Weights of a small GPT-style language model, trained from scratch on English Wikipedia: 3 heads of 32.
Each number is 128 + 32 x the weight over the matrix's rms, rounded and kept within 0 to 255. Layers, rows and columns count from 0. Numbers have three digits each.

# v: layer 2 attention value, 96x64, rms 0.458, rows 18-32, columns 0-63
# o: layer 2 attention output (transposed), 96x64, rms 0.327, rows 18-31, columns 0-63
# q: layer 2 attention query, 96x64, rms 0.345, rows 32-63, columns 0-63
# k: layer 2 attention key, 96x64, rms 0.347, rows 32-63, columns 0-63
v18:091144098198124115162133104183105113136145120100207144139143124154116201134179126109154135142117175102105167118119166159154191158151125060138179140174098119150132066168090129139150136129152168
o18:105103113122132081167133114130125130144193108176064084185108180118113197085069132114132134079148133071109131171188072109144160133125080146160147100183151133120119106109164086144156180187080176
v19:203117118138101117098144082119068180124169151094040151055115165094102070126148108114148177122171180119117076119147115093156104177133187108127155168173120133114100107145055117115165144108091178
o19:121085050074168145184137158152220120125158166129123071201047088110117156134138110118061167128117122166110180081028073096115109108153166161203172160100127148136166112099200088114126183146200133
v20:172147110142171144105139138156215186108124116116112112140134145114113145084127135144085133095134078089104158140141168088096100168188092143111147126126089110118118073141147110128143114115116100
o20:078037195113130155128151116102119133118089144159130131123120114114061155137081172131142188207081118114081134097116141114121149039157114168117143051120145158160143130123089125056138151170109107
v21:107103099092185117121123117209104133129150141132133139169100148109134165167118072117126154104152102143141138163098128108158152143145152123125068130084116108143141153084160170075049080071167156
o21:128078106186128157112099140187177205121152138114157110178157108178141124185080171153153125121172122132109060130122141085043072172170120130081151189137124136140112149133067161189137120147061152
v22:095177083161054107115167103127182180113112109092160123143118132169091145115076109086154156095133057152200113097084125118141190152109164121132092101143132170134142187126151141162089160160100114
o22:128096134155113081146121146142133057175132079066136134158161095147181157158102155120130197159140207111130133115128099172124099145074176115161174096101133140112128125168102137124111141094160147
v23:155132192136077053140127156126112159141107127170133140082176058145126171172103136165047124133148127145179068174132109150107106139128144089088106139143067131154145125139116169105134052184091142
o23:174181132166131091159164154128115177178124143143149152144151067127104147096155106170066130100122067125133162082067162080146123179119105129135128089100139126199123139139079139163149131118144189
v24:121148176106103101087079147142128116146184182090094202112116130165136124118110126191159097141136143166134140120111134115131086156127077133126088137121100130051103134126181127178070133166150136
o24:223132086117128183128076109103106125066070116114146135134112122122130116100120097135141095111138118067120163213148218120191144066155150122156124024097145131121144106066107124116104130165158110
v25:171105058117157105131148158151103169176139179078082133116117072111177129113101154144150098109088147114150126073138102097125124149113080161144051138133127174086117131151115148144136133139119129
o25:074161157193153196130100145122127133097134168087165096113107101144124099118131103139124132063144086119148136091118107132116107180142121146124124133151130149176154139045158183100087180161183158
v26:155189160118214065151115176102134126115135095139145146115108097142141113065162139100105150142106133105195078120192139156162164131110160128109145175079063136143093162102132110142122152157154149
o26:119142127110126133100160096107129198142194146157081103083118052137095106150125087145178119109145114135147081112127138147093147135075070140129095114111116167159070126153131184129170218187141128
v27:018101112045168080156126128112153117096116105060187133102092146134129081162050123113084118146149127137144173162059130136163098121105088148163128130170141176133057120085089143107111114132149097
o27:137117137173097123071128111218118107152154131100027146075088118065169145130157114126159158179169105142114111115113107187130101159121193151043150113142159167121172099068190130168123121065077093
v28:082122096035082122142104193135110139097117128134127102147127179154126148127140067050135097068128110099141086115160124118101157191076146143116112104108118121140170088157160125138103122176155134
o28:141123208123146116175107131112148080147137128117093100095164132117133138159109122125133096152162133145144124137124096131156147087060168128166101177125145137122140152213216139149210150181138101
v29:199098077093111086138104149122184129151117122174120135092105104161139114107123144093140124144146137176109119154111080085091105102158092182105186100138165096101095129061136103133152122153166107
o29:155108108147133079125144154161103134086215238107107164145147122091112139123111188116149202111123111159072132125162141070159113128132110098143142093080106122172097134117133097149162153164144063
v30:120149057150134128156085104113162080071151179070139153154140202166122092068104118162126100144177115111152067058110168116119108124141170169142079102094096201117149161123106212109179094147124099
o30:117147132128163152181154133129117128188132131138081132105143077032065146134161137127096138138142127151086122172142124206115125106131148147116138182116108113107107119050050193110095136150166105
v31:134131099098100094187173128158171094105120115127133125130153126193181123157165105100116107217108101096079102139165157077133095159143128149186083053108121144119117093126133115156157151164161137
o31:111137156147166050092098162133049106104104164168083176177182137086115169111119123117095167127218140146131113115163130155097103121127089104119131151125146163106125058135163147135129173171161135
q32:184151189104104146092152150143152162134171175144115107155120120110125137163109158144114062137114153179132105181113096129117151102122147072061080125091157146154145152129100096122168161161114183
k32:135135170154121141180077138118094154156170107162131185104128102149104131112166084121091121146165142130115118112130150107176133127135087116123140166143152113133125106121126125111128105124113108
q33:124150236098096160154142112125141208149193133178106161127145153106145142166111131138066014189150174168098162217166119109119199092174130120113143146114111112137131122144068143107130154105098137
k33:110116162129108140077134171130163116104158128123124133127124161111109139153108119130119122128099125093098141112094150135108151108130128167121091144147116152108083122146144124097136178152114098
q34:130137190075132101158154058116176179159146076122128170104196162151121116119153138132097106169119110110100154172158139140136179111145139140183133136130095082106126091154087155131108097068161112
k34:118141078114164129064176149157131123140075154098130099147111142119156134119121171115158122141105112153143130121142104130106110149101173114122149105082135103119127137109090134164141109107154137
q35:099080039133117089147082116115125139138036061098157105106161108141123114088146134129161234112086082103141113082100129145164059180129101145184139150172112141083124114093174115147088085112165110
k35:206100101169182104233116132177102155166160153153109115153116077162154113083139118106137139101147134179121113167166110136211109192145111091112166111116126102146154094086064143155118046132114147
q36:182167160126112159148149138135102128107187187135093122138088134132121139169107117123111072144138159155114136142139117104086151073121168116070112100114125122167118149149111111104151168153098154
k36:074139148104104101084123117130149151094099091138150140125134137110112147149116147121123126125095136110124128099104143142063144101121139121117094150146130125112130142163203125140112183113154135
q37:129117168107165130162160073161198215174131101136123150147187140126123112076162147147131115141123091127097140158134131136168155158157108118184137142141094058093138104111103152156120077074146110
k37:182140083147159128142147132174121163159130179119123097133113128149157115084124142128171111134116110171131120133166107143175097154120166081125156094109132099137146124078067145158140071112105154
q38:146159144139101141146117147120098092110173174137106112114082127125113148162095120115116103117132172145139128119143119110098114088146153143087118120122130148171116151149133107116146193176118130
k38:091138146110109116082146104114139133090118078121132145126119128097107146146142128134111118141091147117122155121110127129092144110144128157124110145132119129111163142148192128134122153120156115
q39:160135118091120117146152083142151188156154126116128112129165131143107120120145116145116103138127095137114129154141135131137159107120152109153110113133118098120139111104110137137129125098136113
k39:141133097143126123145128116161128151170149152127122108151130124142159119081128138124144117123118113153139129137158127155177116129127159104096156103117133092131122143102101146140130086128096155
q40:146125118160096106172095145139111148098138152133119133120088107133104140159115153131133122118111172136132139095128112102118084120152141148100114136113123123153117144153162109117111135165123121
k40:143123151104123103181138133133129136085137122117136129105120095130079126165102118120116135103154115121117123118100113112068122143127120146154070163142120168138149118121164099126117188152160081
q41:110152173119123178136141156106117095125158160137121144132109114124119144139114140126130092135121183158130122108155106113120119094165121126113100111122132123167147145148136125126160147151127151
k41:084132163098120131087175103110154114112128082151127156120128125124123135127137149148108100144133161160125150139151113133124126129168111135125109148123135106113177136146140135144128113120135122
q42:095107158103124161121130107099134135169121077147142136145173142121144120105132113126151156150121109125114122147123135126128170140128105144144155162141109148108125107104110145145115120092117135
k42:118110147123127106099097116137137142179125116198126154143149133147164127076149156138148119153104154170133137164160141124199114131148113105094188142104117076109129108129069157166080019098085154
q43:158092036137114044154103102167130162138082112127152133125152128143135102095154143168134127102114073102138128121136126146175100138105119112184131123135143095079126157109154133133117112113120101
k43:160119056186124136158123153119097080145139159118125096152131122129133103107115108143151140128092095101158124109133106119125112146101117147116128128121119149142114140116166104091193138135086129
q44:134114161132126169139118143172120184154104169143153120129135089148128153116119116154117136130163123152131134129107125123137129161116067118088137143107151165099109116101128133121176121139077127
k44:130147151128111111152159119168159152149104156096188140116181124100081146167094098141141150140114075130108106131107122148123100126078125116155123137126157143130112131173109107124158149168105103
q45:124127173139142169129158091144134128121116114167105204116130109134086130105153141176157123145139165119154158121128121124173091130175088095202124133150110098142149135125125154140088147123142087
k45:153129160145164145209188229150149085163131145112105168140120044125118127134141148161089114101177107169187129165144077118124093122134137068156105113123148137166148099080036079140137103115153146
q46:149167093136149101156113118116109142127156115160120113121089113131125127107142122101115115094168141151150127138141108133118101138115158131151137150127110105141144148118122133153110125137118114
k46:142115063111092089098146069098163109128139127113151130138135127127110138085125128110170127116089124117151116103173152156124147105128182155161141123138053117187132140147123144115117192103094162
q47:155176138097143113084162130116106118119137175096134150132114168143111136137135147124138098145106093148104085137141112128133143079090196098126130056141144138183130134156198147112151134100129183
k47:128186140122140127097079142144112092113113174107116131149117153205123125116077123127115130107149147141134089114161121107098152095115154097120146122082157135119130124091144202147161189109121133
q48:135122170140163117152159102124147149143150127116122140133132118115126110134134104124157123139129150137130168110119105158159111162119077130131135184161148114080105146113106127143110108181111148
k48:185111153117144171104131112148129135130150118168109100099151130120140121157130127097126126134159140138132177126129127185147114099147069073151106195159164099110160142079087143141130112155137137
q49:087124109126088084104137111103126121096113117107136118099099147112150165135116136112123147136105128094132138133132141122146111106096160165139149087105102142102088132154170142105091149132131113
k49:116152081132120091107144120070070093071095098078128106174080197113126149131159098125098121145077114118151150127134103102079129092091126146078145101107119161124165136127143114133174088127102090
q50:109120096177122104204119130125102119139116126186112122110106078111119149091143128147106144127052155104123138102103117125139080126147123189117180152126095145104089134105171135128099082109123094
k50:140133119126092060137108067089130113126097117197130138130143138128088127100092092159150105142064132127127134088111077123082114143138087140127128149122135150128165161124178125144133116084093097
q51:111135101122156131115120131114145118111147110154132099103120133101114124127127094134116123129155115139096128139141135167159142145128150160149135115122141131109140092135123120097081111119122115
k51:071091138132154128180067200173149157109155150146149107127127115144120094121120101107116150049195127135114126149128130167118165131135119120171128155162142140144128098104123112136081145129128139
q52:140117075134108142122128158106120083125141133087147147089130137101112149166135133140149150163102105128112076165158146122120141100085220123102088112152138150133112138124127209102112131128133086
k52:069134151152108138140090192193140121132158140116121120142107095119158140144124122146161158094119070091142142135130112139110167126107181106079081156115154116133098151070150166118132141102156127
q53:150129127146110153139097137152167153162120153118140103127117126131121129104123149153132151117087111090137098098107140109112098169118140125110087156128120110120084145130144141097131113124133121
k53:122136108132104129157148098153111130137131156141127095094157123137084082140150117170161115159074146110139123103133102107118128123140139118094101180111172124100165127143116124109102131109144101
q54:131088085133101138142158114138128125112156148119131144113100121131122135140138122113148114148160147163118118163130110121098162097103146137093164123112124153144126104135106164141136121120107116
k54:130119093095109154099144148132142093119120115077144111120104142099150190140125135093154121141149077131115127105124130152127126166073162156118143076110093111147088136110092159116141149118115107
q55:123128104092133130100141114091121119130149149097169127113143166124137106157083109113142131169103089121134125121154121114104124131093166117128115096153122133151140123149135130125134149135154110
k55:146130113122133108104113152149117126079157165107122126130122133158179144149076120120142144147099135119168109127129149104131154117134181166119109122112106143137143125151086175127161109128131123
q56:101154051146124118095108143118084089091170160117138150115114130112154105159130105136132117135131103170116106104151131146108137113101190101102109064152154124160134155118136163153109148176125128
k56:144122070147113137102124132099092115089163143109108077093128160119153187131131085107098159152076086132160123114132141117153137140083199170050141067163080141157100134134154126071147119142119159
q57:128132119132154119107143144118123155120145163115122142131152097144135123137115131139124115146129115163103112089120129112106158141091147107103099082153137125124127126128157136146152083100099145
k57:099111192145141118123137121147151149158129159167121143126162109168147092152072135119107138141138139150124090106127136114127142145121138115132145119148157111097111143135140138147139129112107154
q58:108125081118137141121120158110113089116141122121118151130127153106124103140104125094162120127132132137124114134125145137148101112117103128115141155100109155137118102145129137107126152128124139
k58:097109125121098133179047153124098153114185118175119104149126095133119140099112132124134149125117118127148128132075154119142125146119082131101095186162114138122140058079170155139132169157154137
q59:057143149106132188076131131155140135133158139094159113131094124105130159148146110099132128110130102156102067154152152120140173113084174136122106051115126109153136128132098184125125118140097145
k59:096158103139134126062142102126073121098123078088141133093123195103133153167157119107143106113134099103101125114138145129109116100110174164088141068121106140144144098145139123143118121120104119
q60:142135091155110099128116102120109129105111123125150098141131141129115135168128108141133134114105121114119110126155139123131105079155155114129130112120141162139125106125151128116108149134131134
k60:085173123124140079165087147132096124125137122118152106155105155126133157133130113136140125062147110083131134107136097131119097127098134118107115125128154152135089117099178130132114143181141125
q61:136120065155137109173185074123115079134103114125145123110112141118155126105132080132120073143136123116113157117130113149124108107117148132185153076134153135139169121127154119127160155132159115
k61:156112130136130140128110110122095112117098174134096141142098149128162164096097089103098133106125146135152102123158132126132121089123116134147121088111131140132111161139123117134174131114121136
q62:134116117110147126147142148093132110148124113132097128096126097145163165120145092115108150098140130104118130146143122144140127158146104155125131119115132142129088095091104151141090104132153112
k62:105126057148074125103154142064130133128112113096107135118122188118122140144175084115113099159098120133106123123183100140145149132106161121103113114129121130151123146144139143074094116121117127
q63:114138129138157124085137116119121133108120110065109133113093175125123138129138120090165133121134124123154073155134143150129154134121142120122135094157118115132138157165110127072116142119115127
k63:134109124121142112130099134134115151111143111079127153108117126144155115125150156117130137107128154137143064138139161120093161084139097147142116139158123141170143111106128157130115165084150166
v32:117119115140131165169140118139153104145080081165113102156115089151150123143087176163116155171107186041101113150117156185131125128135101097151145157112115119062149147118122178137136140116164134